Weights of a small transformer language model.
Architecture: RMSNorm before each block, rotary positions, no biases in attention or MLP, untied embeddings, normalized queries and keys.
Each number is 500 + 40 x the weight over its row's rms, rounded and kept within 0 to 999. Layers, rows and columns count from 0. Numbers have three digits each. The size before them is the row's rms in percent of the matrix's.

# layer 4 MLP gate, 512x320, rms 0.33, rows 354-411, columns 240-319
092:462497520498527481556497518476502451540543577416478479523488475523458546519461450526487510441511471510534459528479503548541488509441428475513516521406507516495418452529529447431447538464536475548494432492536544514501538472509475482453464533
097:495490532493551498534550419517498555503535460457413470465471515549526512546510500581468468510497483531513526520483506505498600477453461472521496465480560483520535501518440452434493521415547425561526444555546520504495511433498545515483474523
100:543489566488486439481420482475496448510496518522510503485486486523494542506484455509456474456482575467478522454540560516481529428493435504513478520514509468484576475515512527481479551525462551527449466515532505503474508470479489541445564471
107:510509479489530541461567469548576473428511597578465477541510465503501504495541487491609493480482495483453534523498594475454491532550454555490453503559491501511520477473463493544572479443609428558515563539417502504482522506521523479498461471
097:487497473531453479537557505578432572545462511499528547520518437496521433540542500497520417531456472577466528414507415415482524502411532478500522517444560544450541498463486405560495585544540478526486514469497499535508612519493472478526502546
102:549534510489490491547520502521527420453469516471467521446467459461527497551463558474497468441553526471528465519469555461609477484520487546489474545486538444492488522509550448496502505466494475533458485496498509522449502524504506473419500512
100:557448500453459445431523528493567511476510510498533526500502422510598482505512508537487454493506455445449504512463476478465475539516514514500531443519541412464512447507455499458530493486547460523520507482446490470483514462505508513558516596
088:531487474484522535517524451580454452495588510526492502535515448477487452519462518568501474543550534492493525533513457503534498458498566400511497492455533507502530498479570444495477522506509509521456468489523491487436454496495466521587433458
100:483488530621539501549459551514476471435520509462492499513514487501569525528515557526539449432518510532573443481527606464496505459494481579477514430483491509478494509490512496491497488500496481456550527497457510434511449505476487509489448493
102:529525522587468432487550479487478476455494406522533540542484546562537524472475555497499570439410519547546524511497431466510429529521547495539426497598575515496510459540555422469565375495451540428532524526539428538518528480514518525496555480
097:551587521579465498510556543444538458513498481476465482499519518472514584510508559487576533525484400475626475478546537470545511559482507490497553505492507482425439531491508439500537488544508576463551480444498449527527441504478525426442535521
107:507510467394469577533463546457477472482503518469538492546544480503459550458477472480557563484485490533398511472500509456498435444429534488502506542478452576447547489508491539499498492474480584518449525482554448484516490553492556508558432499
103:517506485422447477560522533512510576487442440536488501540460512470492524487485452449527478433489502599564456562511528495435478534547407463515510587579547456466507489434462400514566473460483550428493423482496499453469533506490557510450545504
095:515473501571468522470457499506487540559511506537490459502460537563452431577524410475473538466505492467517533489497470480525504519484382484488510468464510509547533524523467461473470462515449460491473538513472430573538493486500504495533465492
099:484440507476549473473517512484455494494463558481461499470465559530453484414498523467468526516513532547574464489479481455471469475454509535504470481505495452481563545522485532555538492514534458388475586453505489479597541481485481462538489454
098:476482544440620546472468459470545479502486486490440496476478583437478478506494527480531502467459447465446538515505559491492508503530482479503487498532514565612497468536492479502513468481494513525527467507512556473471494501500503466456461408
101:543493518466534553463573504552468502440533505493421485502500482553480493508504552436503522542518513500550514467452487511561518572458546510528488455435455556471471503455455452503557458527546482551491547559574543524493517521494490488536453501
108:484523532479528470532623468496473435415494501513464462431564467501486527559524429505558416532512536424482484487509550549467476497531449519520438514476569448490495523494493504539553577523508496446513585577489494460530568506510467419527526454
100:485499495514542548481520521485492483461507464598585506527518491497459601470598497498503524554557498520467576568503480499484516485541504521521512492462492537515490471567465487487515438513464466481555576498452511438549516515475520588500520475
100:466575448526505521475560484466538530484440553518466430509433567516466530540487443554438431539497548477436482526493524517468475452477575526517507514531564487480546584514475502537513401459560480511530479502456468486520557513472526410433519471
098:586432491570448363502482576476526461514524557528451507573494518535474494534529477552523475554559513487523520514498534437515542496499559564496531487455496455437493479528473482421490476519465456480482500517461545509481551507501566528524547553
106:541530454534504470537605536529457523475553484573495459529506499471518429434482477456472473523565525461492481554488567444442512505469499456500492560454491566446378525425503507534586464498481518465443483516531427448507468517510511513534521452
106:508476494509562486501484580483469496430466516564518526449488530437582489523490464433512498499542523437448551493463511436509510395531557445508544527553536522529417549563528537492477513501446480465504490481516530511501442522503530493467506505
101:448490454476502491409467405401506502552501508524522547573507503481511418523515436540546531418428552513494483457522468539546439467514529394510473499495505525458570508462473433504500473519514445477554601495511472443453534489492556471527501522
112:562568493614499430448559412512466469533495398507535430486463528450508525499514524505539562487522520523549414507507529507487522568504467462494556535501544476502465522531535451458507451501563514524451505516523498439482495492499504523489527522
099:588563479486450495530453512523385400524485516589574492475524479561492485461475450429469524555535525563546443579522471526521509456511485474503515482509551471420499525529534462486467468524464530479476517509518457499515522486494520610548549563
097:459574514474509434535524502477496505438527498541499486484502443513496579482550504558470452526607509530523439460503467545446472498533496544536496536547519570478501550472544587517550474451470488529449466508550465475474575496490491538523444501
093:482539580420530456459448503505462460488534490446515485536528509444497537454501571462492519454497505552516522490521485525544540484398495508470502508522515533527492496515424465457480476480483564463557553523551468444441548498496494511485450466
095:486569453460472533525474505468538567503512482484476498543414515498476555481504561496552414493529508523502508454504468491445475512519512402508592462492481513524445525543513518566551528399520425514557465552452542503576486485482539524467519459
099:436496505488438526547553481509459526440463476506516412521481405475464531482532542536418484526515547415548481546513519482424538513512538516531426427497534500514495464506448397518589506570496573432585516592494492493461514513502559563483498495
102:471499422557516547476467554548502561414445525553548439498482498469522491427508488524486518506455483540465552470518487475442470557528564459501492477469542556499534541469430527474476519515549490485591507528483489507505504472509519522521531566
105:479574528535475402508516456479480563529502534500547595547488594523481532491432524485506511509554582490524503481482478469496521474570522447515471553538509526502424474519485529471479515444464492535529535476550477476578469525494495530483521521
107:553438482554537442487595481457443558434491524503494534531431437412513423415456538508484520480508485552526518493487554508472498343467406413503452513478511485460519500546456503487480512489507563537478487486478570471498458459476516494517505514
092:517481507515529541433544515464558442485425434534495458528487495539533505541547605516558521443494520507474520453504510502485503477470471453495616512532459506523492483499452521494500502509443414560584460470461505527441488512509526471515519684
100:568499488480461430412443458519476523505456537500417494556454510500501516516525476491493488515443447469552502479500499487495382376528527484483483446522545496499573552462469455500552466492531521475517458545468491521560489452495548500578514410
103:483530469548450479545513512480441497547452585538433507474526499517546508460569511432526454508458457503495523499509514517506508454460562525505499533496484590502403423419537527449509481522447494504580573517441470479438465533499531486478595498
089:514549535467567457560461498456482567477563547483526478513482516512474482473437562495513447580470514519544569506471505553450515446501526457489535526507498473488446455491454523487492478539449402543488558472584494500528526549513464491572411442
091:572431444505472463521531493471451433517504520447496503477509463480572521617449514482473520516495471525521494531538581490441524493492495478474536464463475526451510524513499534494510548535498503503592491548555519438519475500495456523499548453
104:507492472431542523461549550410524537436483513503515510473478500509521535485454475512474497486484469425478467484490507510533497495562527475506466496470453487472454469498500530565492489569536478515556541518552462537505582514485526502478502470
106:465514512423416520544466411489424460383520521432488507402571521521534538495585586524558560508480489527471541529514495475459479472460497466491498534573447541444536479503497496507501502505485509533510532535548457486481475540503528563580451481
096:444535381480451475418500555487508502545453511483533455538471499455531481482485434497421447490553524486532510544478494511516518500480442508464533535494525465548554589434502473509515551499511496416487497437472499524473529511485452488496543531
102:505561497518460478509489573474507451484502461495479531545593494511535449506469498583518474499504506481471535545513497506468526554599436551459566534524461512476478511493472477554468494476511468455592536451453511543528440513517503475452450549
111:488541425495503423472564499504433491433474557443481425473475514530480573537528505481495428563498520472518488484447520511424452463483549507511521506513494560544539525437487493553576421471525452507495548512529505461544478483509581495487438572
102:459516438520459531540539471478412540561516470504533492526504553549484499474496552462483485490498463466498479505503529498404545453473487489485431463552494451415587464462509552422513512494456548523440485554543498494545501473493570459478523462
109:483525486480426467563555466554475457471476546461467518496503467487550567507510519519480508572509607497567553560438514456457487420450516497513517493481454488495461540487537493537438518527536532554527542523564425495542507509523442481526514541
099:579467509520524465534458511462575521475414426549512421477523589438496520464535558484556494552501492546504513531472529554517473601541500489501471508477455501470473463499499459535589497551501458540486468538405594479481505491500498518570549469
095:476514484558421474536561536547509493491483535530568509590520500498433500464434541531492442506504503436579490442515476454497523453454518534494482525429512519547516531459595464487519505507503515512550489480479532505519533505490548468489488520
100:476471562411470473507440502454507499552497550486436539519468505443474474474401420440480485509517467514454474467479472463604540434417476456511526415433556446497527445461520465455455438476518532455480495447438421499478449513504512408507517519
106:432551505492520528455454516534510497452469481484425481484501497499493437485502558484507522411504495521534489435493477436551503519497469513491441543532482513536501426563467471532564459501460445470514491461509475507510438543507529491541443499
114:468477440449472492516529524509501507471435508505450542461455431530520558497530548539539480488468587526529518480512473474458473495486522477509445468537538536494523443482527450471477486410630522472505577468473518578456458510482498492497464458
093:521519481456493436521528471554436499479436510484487493458566500495486459515478495455463455422466494501491461502505479464522464438551455451509519562557509602458537519486526507502616521483463545517494509515539488377500461478504482458569462487
114:465446553453531519527565513553470444376469469461505441495507556429613557487523485470591554499589425485485441409495456516490523571436485480509554501563557506468560416487561563527504548466503473577462452503502447508500577491505519500472419489
097:413475501494487457481561477516544560496533507510527470545516521426460599535532521511519544454537477519463553490508551573553465436533512505473485502527531508521413520496503424435542473571491543503503507487492566588495502477501547422531545523
095:435582458561535488509547520574446481545516491507425474488469559548526490485475555525505551513517382505450523455482542546452556520507440552501503474505525476471551496475494531478502576507517515496562517433549529458462540485476561546465433482
089:520522516568472536480540529490530556463486517531519474483507479546504498539487463472508486508540542504493566503469453518482522476461454546508502490538527482484490471467521438483489549560516523504467434578513459554553542498503481490516486525
097:488410427452464407500562412516498476518526565453485512490437479471528506501543502493555511552506473482519506518507502473481487450488460470498531435529499502444401578497493516576493479466531563469495476506481508438542528483512528515411478531
091:409477456488458475508500464486489596466505565453491556433551566500552511567542501492586507546546502457494556523519473510474459486572537490525484523488522472483625458536552494482555538526543525408456496470476588519500485499502469546597501550
106:439525519521505510553580551492477433503544485432444504480511464495520439477519436480516531501466468506510459559529522505480497508531458496499531469550544521466497481533458505451529560444557544395511591539459518457457457491498459498440468487
# layer 4 MLP up, 512x320, rms 0.324, rows 354-411, columns 240-319
096:426491477474450531515469534505543571551469526537518571493439474551460471439486493484580476577390492554528504465524458489448433503534504519460491506510449490455505479513523566491513483475508537434575496518539453516552503488496496506472509555
101:558493530500479498506460441472473507438521453422554550502539499561482436478476511412468540517524517517527515458493569464529490463574545478484482495470522480505471620489560455499531476502468457411483574497489484479567550490489416501506457520
099:490485452549475486507482472422465453455489490395548504489473476408508476456460538519497496485516510568537452516543515448485508510482545429515585503501518419481501517509448542539480532494447455528503490477467579494521450463493444501460456511
097:539537550555541453522480548530517453474503501507538463455456468518518416427494491467456571527493493433477509469502541546518433495487518565490503465504434583470566489459420484475505512413572510529484470531474519590491525470475470523454460439
101:527515419430504483467532539441517399542432587408512447517508529511486408500518447559484525489559546467532485486533478499489449511500548493497495526503443519466545498447512482490449541429520550492452502485494545464471511525521520476492449549
103:446479460498550439499422515505508558488518461510545467535536494430496444517502567476574486547466458554510526473543499538505544542424515525534485518545605495536445468527496510494624512518511469481505482520412484493452485489515494512482501516
098:507417564573490431481467490490460488545410464545521528465509481442601480479512563515471518515444494409492473511519496508479467478514473461467533487475479475404498530482483501490530507539463487445523558539447533502503541531508492531528553501
094:453515492539501482482579506466464562521442503429463486428486501508567569470485484544493547447496493488508517517523528506445509523550392534487477413551469467534496487526458534521513476468470453446534494500553531403472495441508530488517515485
106:516509512441479536539454513475492560471525476426480401528485510491481553506481499440481433417556476464479562500502534567494519559498421497514446495449493511542505516453577479543506509568464512437522536541504565505443554493490536467463491519
102:528449534483500524579462503509490579506466532489529471516600470576485522438510529495481579530415534520513442475523537539454533585550490488516406471457494546504563507467484455448538513523535540436550399571500483515461481501499456542460556453
096:440472529458519463503524493534581515500499515535515470518503528445446431450536474525454532481531546425534465483504441553508433546482524517492475534484503536538479461522501546564487492526472455525482480499569498525539478540490515485535554509
112:570527513471504509543495567460528556486464549540555487574504488417499501462492464463546546415488497479555518588522473551464475509493521420478494519480530476502451551550442518355513537436497466498527484545531488546438515465510550545470463558
104:444557494495551509507549513487444561523554460429513549488489532519481466475467475507511454483583535496543523483492579484494512501526387509507494485500495518465490469536583476493544473543601537515433551498466522543512528559501486554572500498
096:481575536539579476470460492543513533504515541498572531469459464494519484522545586527523581446539439464443506472513560516455486557538418504487559504540509528476417455500511482587444452539557476495514456506481482478508574512506489523527510482
099:482509411421543476512467492496490487571504534470508513483482499532480488454473489531441502518466567649495459463536444580496475498513502460503458448516616442483521526536482496546507422505527517475475576481510430486567523525506505446571465467
100:472501511426545584541542427422514539497438487498509508438483576493508504419514468510490526458527455456501545465515551542433555486619540417474472536469536546592450545517521480518510507537450498456498474574519544517434467498489540502513479491
097:515442507595578462452550474539481451581578522470482480557502546479436574508563492512523462505449455511515531512485575491486552509521475529538560483518505495567457509520488501492516507528479493489477459537523555469504449482506513513545537551
104:490534426514464509475489537506425467501472451451522549445505498481492438461513538527541481497471492549493516489500452458500527521479445548524472529452541506520466499580560513505485507556494473540456457499488473529480472526509536498516532470
094:488446548476495449537442514517411490502519486497516497530465460421444500506564485550460479537506496496529492496500532533516490508512501448511501475435500540533552467544506528537473519432475523535529493510537520411518448490483401510540507513
106:554551516535486502461516481551492536504555464486451446461437524481515540438504495537455457548519550522523479521476523489582501547466486529475445514529492451494451474493596487501520437483461536572527505519530466512501477496494475489442552501
102:545509506496488529534441451490527547471453522489522495539522498453497476558534589521490503488497545513430500474458428537448459439525500471510512537511497524445481535565515522528512509509424512481533446485455424447427541536498485519443486506
104:545475510504480515546506491422524516532490442518590495510492492468547489536482480497396541477454485510484507459495474443483499408476459448518434536482434477555486468613595465506459480492499503487538503549561561602511486510510487480448503491
105:633483473508535545455489504508560608467515486437508450572516474505487509421505466511509504436525511473471559449465524548494492451547465462487438505557399475507499529562557514533512416449490458521513492491484531508495485500486560535543459542
097:456565516483469536556566487495477477515481506468539451600480546443544494574435558475486479510640458478480455460505471496444457524486546471492550436504540450490536438471495476513522494542502481499497479462486477519479493506520518528519491461
102:565525506485507545520471485435500474512470535550504477474516399521400467589540465437446514466501518494553493492457560448470468480543480524491491504563486540483526525472471521541536498564473488430508540503492481513569444502509488567500458483
104:562492594465495531470487538525429461533434534489552537513448459509542469505462476438391518497560552430513523523505473415534533453513487471484486467517488527562566498543501372462499411494437509489508453514583490479557559500480547530553507501
099:525494475524587524511496481467567483479477469505439490528470494524496395480473583506557439553511540498466444462499537405466540466483468447526504416424464511482459508520522511554517484502506485542504513544525495455531461553512413532441514528
093:547495559562478552509592509444526482488482535527630498484493533425520449529465506538468552493492488492497474521474438511506508491507501558470535481415550559481501518453550461474491491491507456490463437535441495503531427522486594539461512553
098:527437499501431515437512475468518505571514490515474484499464525540489547465473439547464557524567476510535500516526523579536536579451524541502469568494537482542482523432492506448474472543435506500480522480476543489471451475506476497502521552
103:454458442507511468449497460531539488555446518504534477531479541540471548530457492499485454498516522518487538454478450539549568500542522487520618550502513473438498438450548550533435485478549478580485473495505563501469515534503538421422487531
102:501575479499445470517464515506532478509441503546533513486561502521500475418534511556481535459521484494530458501492493533441484592472508526481542480505510502513516641446425461481547454433521433413553439559532539527521504461509534559529472509
102:479460482505404462474467490481537469502522499461565536503507535527438540516488491505438478479502500481532442472515570459432482521485540558505449522540497514480454511554529506497478514443498456521445485501534499527466527497501488495483613503
100:492438517452518508499424464547448478521461488458543474493519571486528486552449511415436496471566557543424470512490460486564532435463486494495472420477556478513523492544459517453454429430416537456572503486535474478499553490513430513533457487
097:525501394483495505454457529500484505570464414506504467493517510541562463536517518533503511553512510519520577497541469476505566482481474531516508515437516455461442430449374576505441459552397496512548461552459457508458483502519550513548536525
094:490473527500505499507510497509520462495534473463556535430473551540493447492484513444462530470569471501523538534489493554488525421498535532526529436462370425484459523434534457500489468489569511471542543511533502517539485484497480577472426524
101:523480454471414503491491509483481499524504543538483487446565451484485497550499534522567502456559469500518528469511396483449538450494502455513504476481475562538584487483523529495519519531490522551543537555589476519503551502479539569541504432
097:508415532529483489491527523489518500489430507474479498536510456536526533514432494508468472592513547472493513517531524476607471394451511470456515477401426572452583561500481511509480507472499486521471542453463520485450594537490459469429525500
090:545551549553524507493481538479458501503485470550454522524563458454510523443557500493500506384504506476531454411531490447534486471502515515510518520497533547560439501561508465502531474532476380462506467364534507497529473470508481459498442498
096:562544477531566425493557499520535520474491492492520463461480442517519462475480471490493490538485494493452508525521475518483471532385491454501519568465509437563505505495553531497527527462487518618485482462515510499505566526513453508511467508
101:568443497490449497464518514464589550507493443490500488486527500428496482458487453533469530576504479390457454476495520541496519534524517476517462485443509480421519468520555475588481522473436441446460495535495469516480494478488499459558471495
099:485474536567465477493498551439548478462485461446416529464551462481495576455501463512481540550511417538513551591529436539530477461480436480501541492461478525533508531520493551481475496436570542500473457484491512509530471506496494432458446568
101:454475421477467504519473575492465507452526455533514486461532537489554506591519504494572459460486485473543488505494463494489547543558421535507521503452521481555466493504517445544509535378485502464558431505492474552542475561518519500472489581
110:450492517471595515426557450521511548520532465522485413461478535426478475502512522588479527599476509483514508520530517582531605535457469546513485516472470490489485564468488596489562558515516534491531475493456478509484500470491520507512486481
097:476506489546544513556494424520455533499473469515516468504536600427481513472472559441497475502531455427483491477470485501443585528513464508484501485492548472462525479519521481483566512484500450492491498524537546524509530512516633453526562501
103:461467479465588524558517513524545550496545493542489544534522571445419489497519489463481544505490467544515521551489525478532490452558527478497536528541561556495436509435440500563505534493486499500499571471508513492540436505505536604429515396
102:514446498440560462485478445445490576519530556487502557588497488486499478498425444515529528399467543563540541535533442520530544537528508381492547427505514449540574469511487504456476513459542514500541483538487481476461479517508491464512544457
100:472489517521506548507554511453474551504496541445536448573504541461480485573464519563493479487554511547463526497463550451503500508510521526549505531502573427569470521506512467440439560487453439495463441545577497431522492490477521457499565441
099:469479483518486508509528457507456504507541557473507522499548449520474422460486488450468549501436442472530506523455475514473465480460494499486508552463474494560535511450450555501509487481385452457519528575571534497529502474499426472477492504
104:492541485532541484508444512602500411449482511532459452515481538580436508523502471534548435487497549551563504540489452428390471501504485497499351471476475557472524552457463484532450481570483448538386527464542474503578529513501478544563524422
097:578489525454480475512481464552519506512453436487470477529513474533468500555557525501487535493533512486544436530518544458489550488581537578500519534521533476517509568412462549467493537552522448517521441434450482411420499483489597433436518500
099:523473438483534534450457492536472483528556528418510528517496458481497508530509557605462497520498531506500480518463444487534497509484553485512438561480558439487545527574449514475489516515509467524500438536561553459515512516501465563450531513
105:449553512454425471486597502522568497501521515490565529492496562428533474525498565495550514536511438513568491453516479550566555489441529481485463562515500380468525557520566484429498490470536474479509458551576514510484490498503500455468451476
097:442532496507428483570463572489425453466472610479487480449584522474513412533499520542502525447483490530520571481527555546514526494560544477484447444559481508467579428502465487442485506530485496547509511515475442468512526490477504522442561541
101:453515499443505556576475535471561493481437543553486510541465603416488496482418491500510419484469456557440525478531508529474519457539454478509474512486469470526466484530576533580432492527523479499478502438550515504420438500507463552492493529
094:483583528509549507499515502543493498543460550430475444439450448525542528511534472482495458476459443512481457525502517509490469480558575515493453450476513509538531481454476521426471470495536487489537502441501479468540561515484465465467534484
098:469489501438517512480463537507563485440464479526416508515510410474462514442553574478527514415510456466472475513504555484567544485478527577490399449496474509547570534463532530538519494544543464522484487515426543473527581484498521528459372519
091:501471489488473482455544468454511509511551486533533440524456524444521504449550537465544493459444525519543533550515491511531498489526484577500462586593492486488463534455556524452460458493504491536494461523521477556505560553526484525515479465
098:518517458402538615491529526480521502469497544511476456470490564495523532480470474497445481516511525392551535495506382492526560513486565536503493589519489500568504536506570436503520409554479472510473533541455485478461531498478503511497489412
# layer 4 MLP down (transposed), 512x320, rms 0.29, rows 354-410, columns 240-319
092:531544408457469480512447492558530543556492507472505453507523488522454493587443510468521448543458544487511492469446480519441488504489418571565472432510530556533554475569512541477506552444464536503490481513470509492507516463613480402509484477
093:581522562449530553612479508442439523430478505549477446496552505527513437557492447547473512515508519528536477516490505475434539551454467439582478606507491424465436483471508446558501429461530503446572500515486516500446536560550482550485500588
095:497499492489469560474467427440473559451520538482538516484554535462412384470403538566544502509507531517499527521459517487442501505542433491498549488559482521514504449559466563522507511520448554547520496505483530524531533536550489515499552541
098:536464425526498476439545480462510468481393536507407477495479497503529481510526477452486542470533485534520476451446528518405509491559523474454479520516434571440578507504411519482519505479469502603454516525510455510493481489403477564489470452
104:502466468486543558517544563443519352480421529490568426440518530543517548511489512547475446458468501420479474491448583489537461467494516522590500560510483529441497479535452486531510483514487553512518579506468472523421540548373482569506440455
099:516503510492528515475517445486457435434508444504544499493518478513469485441514505500503462445560534469417491466527488548505509466506560509566563428551485456515612454505469520565495429474468472521470518505501442486506485496464472504504504497
095:531431504418490497427448520545520520535531552546496462404445471530561464579482505524437513543484457447448554436560551502487479507540465550586576461527494495463509470488456465561414513454489493502452540446462522478452569481460578499505451561
091:421459505502500459497529445473511489498505558474462515519422556448519493485475480478451558515508471526429501446387535471475482507561470451546476507531464495521451545567484497397537497494525474471519552523527414460545538444581454510476571522
109:536498542526437531518474539503491476510543507449476435446520509603558478549530464509498538482507452565458565505517564536504578511486487562524505514485495450512537468525504451479554545508468483461541457520507520513460548490508512537440483448
102:425517478545446510557471473487526479462580557498544493500473539571475560465481495500529440464465558546463531454491498483483556526536505487416514508538550485467528446484469519550427553512482451578473468470513535478543522506617515487524510463
094:485500490476521544494557435469497479500421490487411467496504500556474484495491455473488523533448524440514505467501479430457514455457489520468537579448531568515545483572472556585502507552547520529456496528552424547484476549482509533544473398
101:524501449538436520549450480539515447449508513566402411428535453591484553435539496510409464502460492540515521463529476471544562502520489580512518518551511557428495459555490459508424465474529483502420502490433554566572525598647519511456515463
107:493516457445444492551456551576533575540547516561537552455516418548531426463531487479510548511532497426513503453530462489469501514509526488582529501477573377473515502456508523532542501511475482438520434584488459517518516457554469538570532530
097:549483505506523457579523507436474480540542524441536576529514481489470552483530505572509545562552494499563473416512482465605519513494512442464528593527516550489491454480463507398547536507513507442528502478487589467470495565532508475491534483
103:553483467498504521466533554529493457563452480539578478536511476490550466498596476448512539490566543463471498508520482448478475527517459539417539478431529482491502483529518525479543528425475419530525515493488506526529610561463452497528497414
097:498513452539519489535445497475516541457506509587516426429503526462500493456602459502526491483487567476469545485505459563520480528515496485514541494572485575572457473529478573545520487451427496535553436506457495547407445506477455510450495458
096:496486534500463486525466502465526428562477483478496544509502499504480478475556563577459493586433486557556445502484493523534455490600600500455511553561493498592518515509579490479465529488543504482498460519540483483470567495487493560470473513
102:507498497491433477552486518472532477464545500530537488486502475590542535489441417475495475478471503547534512449508492413478459490509479527513488576477506524446525453469558470573550503418480476506537542504473600543511452547520460515512444568
099:564462553488513499588512500498505476510434546517478482600499438463488527578483543448481512475610490492535457404547589510480513499495554516458497532491414492561464549491528499470479463486518444448493547501508514527521493489438430507538519495
102:507477509437529489505465534439486504467455541498524426513560542470511524454488573507600471477481488514508577518466470463463554483475472526570445446462462480471474515505436537425519541508443556548535567442505555480556494515412468450511528558
098:493530530576482520487450445441486484523468510481529480500485498519518489454472540534478492458559476458467519444460502489445520450491494498526505480472461472452552467610507597464465498576482488463540469542430459479557595533522417470479469530
105:420534506484548459451472494509426473549534487477460497516450499437446550476481460493495525476538550531527409559497515435454472491489411530510544511498482469497448519439479583472541439487420459511473462490457475479368534440494503521588429483
105:567538478428542543490484477492471573469398492522441522558557494490546513509518514507510457480458478502495510555490498548508502444486489496492470535531522496531521564536527512451494576438511445468518447484412572533504489531522487609537582496
104:476466473424554482513523508405517528524549593474519478541532488471531475572475561553475507472460506555488538462516541475509456453482498444525505476446517504459442482460475491539432436430514482531514493542519505489528508460567543444488494506
104:447470537422545502478489453452539541466514438463458528610534443549485489434549500501468431506529487475479495437491545502474474473462492507490505513523496514496473551430525511473545478497460506545460554457445526540494498473385492447482492443
099:507483517464511518454497489508446521545522502470476457504457488548464503473489451465592591510487508507500476623592501501480509531473491406404496508543557475429440544563497519483448464478507486433494513472494577473470475441325595596496423561
099:459490500504480482499453456510463522529483478422528554481443473498528485583500472516488556439449503527569487427422447481490463509404465484532525519543544546559516426570488393455465516578545488520489552535523531515488440553534449476443486485
099:500493533511500496486532579464495533462502501470549530523562555470549432532477519521506469511429535518542457512443537529437512421463482478588451612458481617514589572518479573452502496438455509496520525539492553535451498503568519561561471496
090:553533441477518543511555529474531484454470530536430455495545522451493521491526479552478528492503470546579491541456473508416466452477463568596473528543570507536544540552499485440517553490524595455461542447479520472495514548609543510457498383
104:478530580491535493518517569548484468536503494493490435522555504464469485495516518476489518518466524519474514502467472520444512525507544469474507492532515519483537448531489483532443516528513507357608490487519546489506551585662560584523490438
095:494455448495551577536479492481456500481462471510479494521474472497533458534519396501376497474457484420480478465506534458503463474562453508385457498537529491475496488445484532547513500542521551532483473532511515468446460508446447466418490490
101:471490548483494516488510445529472509514521505496528510511470471503507609537486487481475496565452602463525525464522491429493529511586472447413539556476516501470474529560520407505442573523485515500558551537490506520452515512412487530412514528
103:405517525497532486523513521506521512506545520496460535517567507437564486467556538440529498497489516486542553451436522486541485429493559530447476477479482441489479488461443482555569535527522532481550427489566473485536434528444473490512575507
079:521480468518547478472506492558408455546475461465561479463486459506461528487479547463485486502448549524494466495533454441506493535529458461436550454454501509440543572469500499447516467555473557522549470505539506497490521451360508517458504481
098:494466492509467580506504566484496537502533505549490538500498415525425417562374425495466530487411435470479512499481506511500434526522488569451548425445531479494514501539537457473432494532460514547465474418495400448450518478519443548483476541
105:557564477438468469553453528524529531523501475484516491420506524546455483555488518534510514470538483475378549514561483476472510510520485504507495499582552482463566497539520537554470534493444548502554543537556546500490479539458547479507510540
101:418497484518467475495455549544551450472570496464462484490518573523517509455528543460520531458469456523511538512504479568455484532488518534451491505578519511493493478454558510556431489630515458529510507560556517524522475506411513541463508507
086:544580522466512508481533493498576461490408501514472460518528568499556483483545513470499491496485490505476522517485473492484499503466511516488488558329505534459393469416481486510529487474562460531460485499483458487491541493606520470489547552
102:549511484543538530489592480547494477544453451484527542481484460458431513429469512502452553496522508469461511524544552499494502512500434502462501478499485463529514500517432517464451481456447553565516449460515411443472530508566514499529566508
103:523514515545530534527505480549417491492548528537534462536416501461525486501539498481559497424548533468550477451521540485502548481520471546515503513498470521466530498523441510444496462407514493458560506546445542448626507483365503550519498511
104:487538449560473513443471550525496453503470462453451527461489508523516531443537419489461493512535473600482515533402521518493485539580554506536471474343501504480524545499499495507561527493444447497487494494525535521459444522539510464526591501
100:418477519523562480462500509483531461482503467481500530458531509464525465585443479487498494502458507497535462567517532496493453535488497537385537597463555450400432436503402496585534527527492520526516491501590508524567515466474546431459555545
106:473484559497461503530494492472471435458538531518475428568510477573496496486500507538464540377453513524457495535505521456508548459450447498442466527423538523515548501468522502486542501480557513525589521505487586460503531479693455537489469506
090:530473485507501541554517498565441522578485499553525495495430447521571486556457492482477580542598449489449521521564466532499505496491497420443500470460487525566556522445500475500569503521454575484494455450458472456538477490466570453498461467
106:449492499487459509474490450455486561474491467482538482608425470510449409467466469495468429469382537486469499537480494475540568458478428533510510557512484481431443517582478469475568520495448525464439437463491414531537506471485510508435422534
100:515506545461507466516527462548472493503593501492552538556498455480467434476556488474493450495503537504475458529543485427541554438493531507493514518526553504549504515503493535481480508542483540411477478494479539443417566524677502462522498580
096:572443520533453557509486511494534508509475573527409566485521456519506485528488456512515527527488484523530480545595487540500523443596504473363553430518489516492553547495505432481457517590547549408490519464412527474473491417493512549415577499
104:455487482419442492559447471541561510487512534438478469494445500501571533429505527525483449533530541498518509527496517480489514463469492488498503552528488475486495528489423500546466470524593533520503473508532499456534492476546503439535557545
104:487476526462484507552512473456469457426516500515473490491473501516492482470559542527443569515472538434546508480424558475509504476501434525584490506499528494508507476552558470548495496454501538479502448424484555485529506484620574563540456460
093:492564526480429501531515546487505533495529446479546459485609568564491455548456493544453441473437410499538502529487498535536498541489488498505422527591494438467545520519556474514477559512479460471501483465472542472643556461534510480458414449
092:513448525562481587481433526483533533544485517580444470424477494521470495502544521446535567481442490495512513443530540523500513499532563552510533494475528479491506492450471533544520497411512563499543478523460517592479541501475555530528510473
102:491580515510567493484467494397436507445437464532484463495448521502502466508481548534531602520519519484487506492513538568433498533531511509484479503475542546513547517472551493549521512513485485520486445471486536498492486525364548532533497485
100:448557517541462505508499424448540439504478498498456502444533497539415390518407527540436458458499540433547466402480467573499505528508489489515450561503403479546512441470528510536550482478531507487488514558482479509574484557543498522480486438
101:484526547470459486464554517566575465501479454469508510515414502550453547493481510527551588448445465508470539460473508531520645500472478560517480514504522473563567538480421532522488535524495509550528544500526435504474547542453539479501453514
096:524462519476458499456527479479476471451450485479530608553533540509525493514504501463583472505503502566519509504526506563463461499522472473455529525520508487465550526495457555480457531533490561515461471521470536522441480527640607485507424470
103:475550481492530472472504466473457448500491514527565495518460524427454482466516433511528429593543491492460493573473481510570474497478494459514532532471552389494543446540420459482406545480428513471482488451510484497553516442573490600467566438
097:563523509496517456473528393463545499542428472514503527453476525474461470485420463515526580570451441531530502533464489513513520449510503475524547532521503524479477486536506471456461520531552422586473565456458495505367469475569498451432520502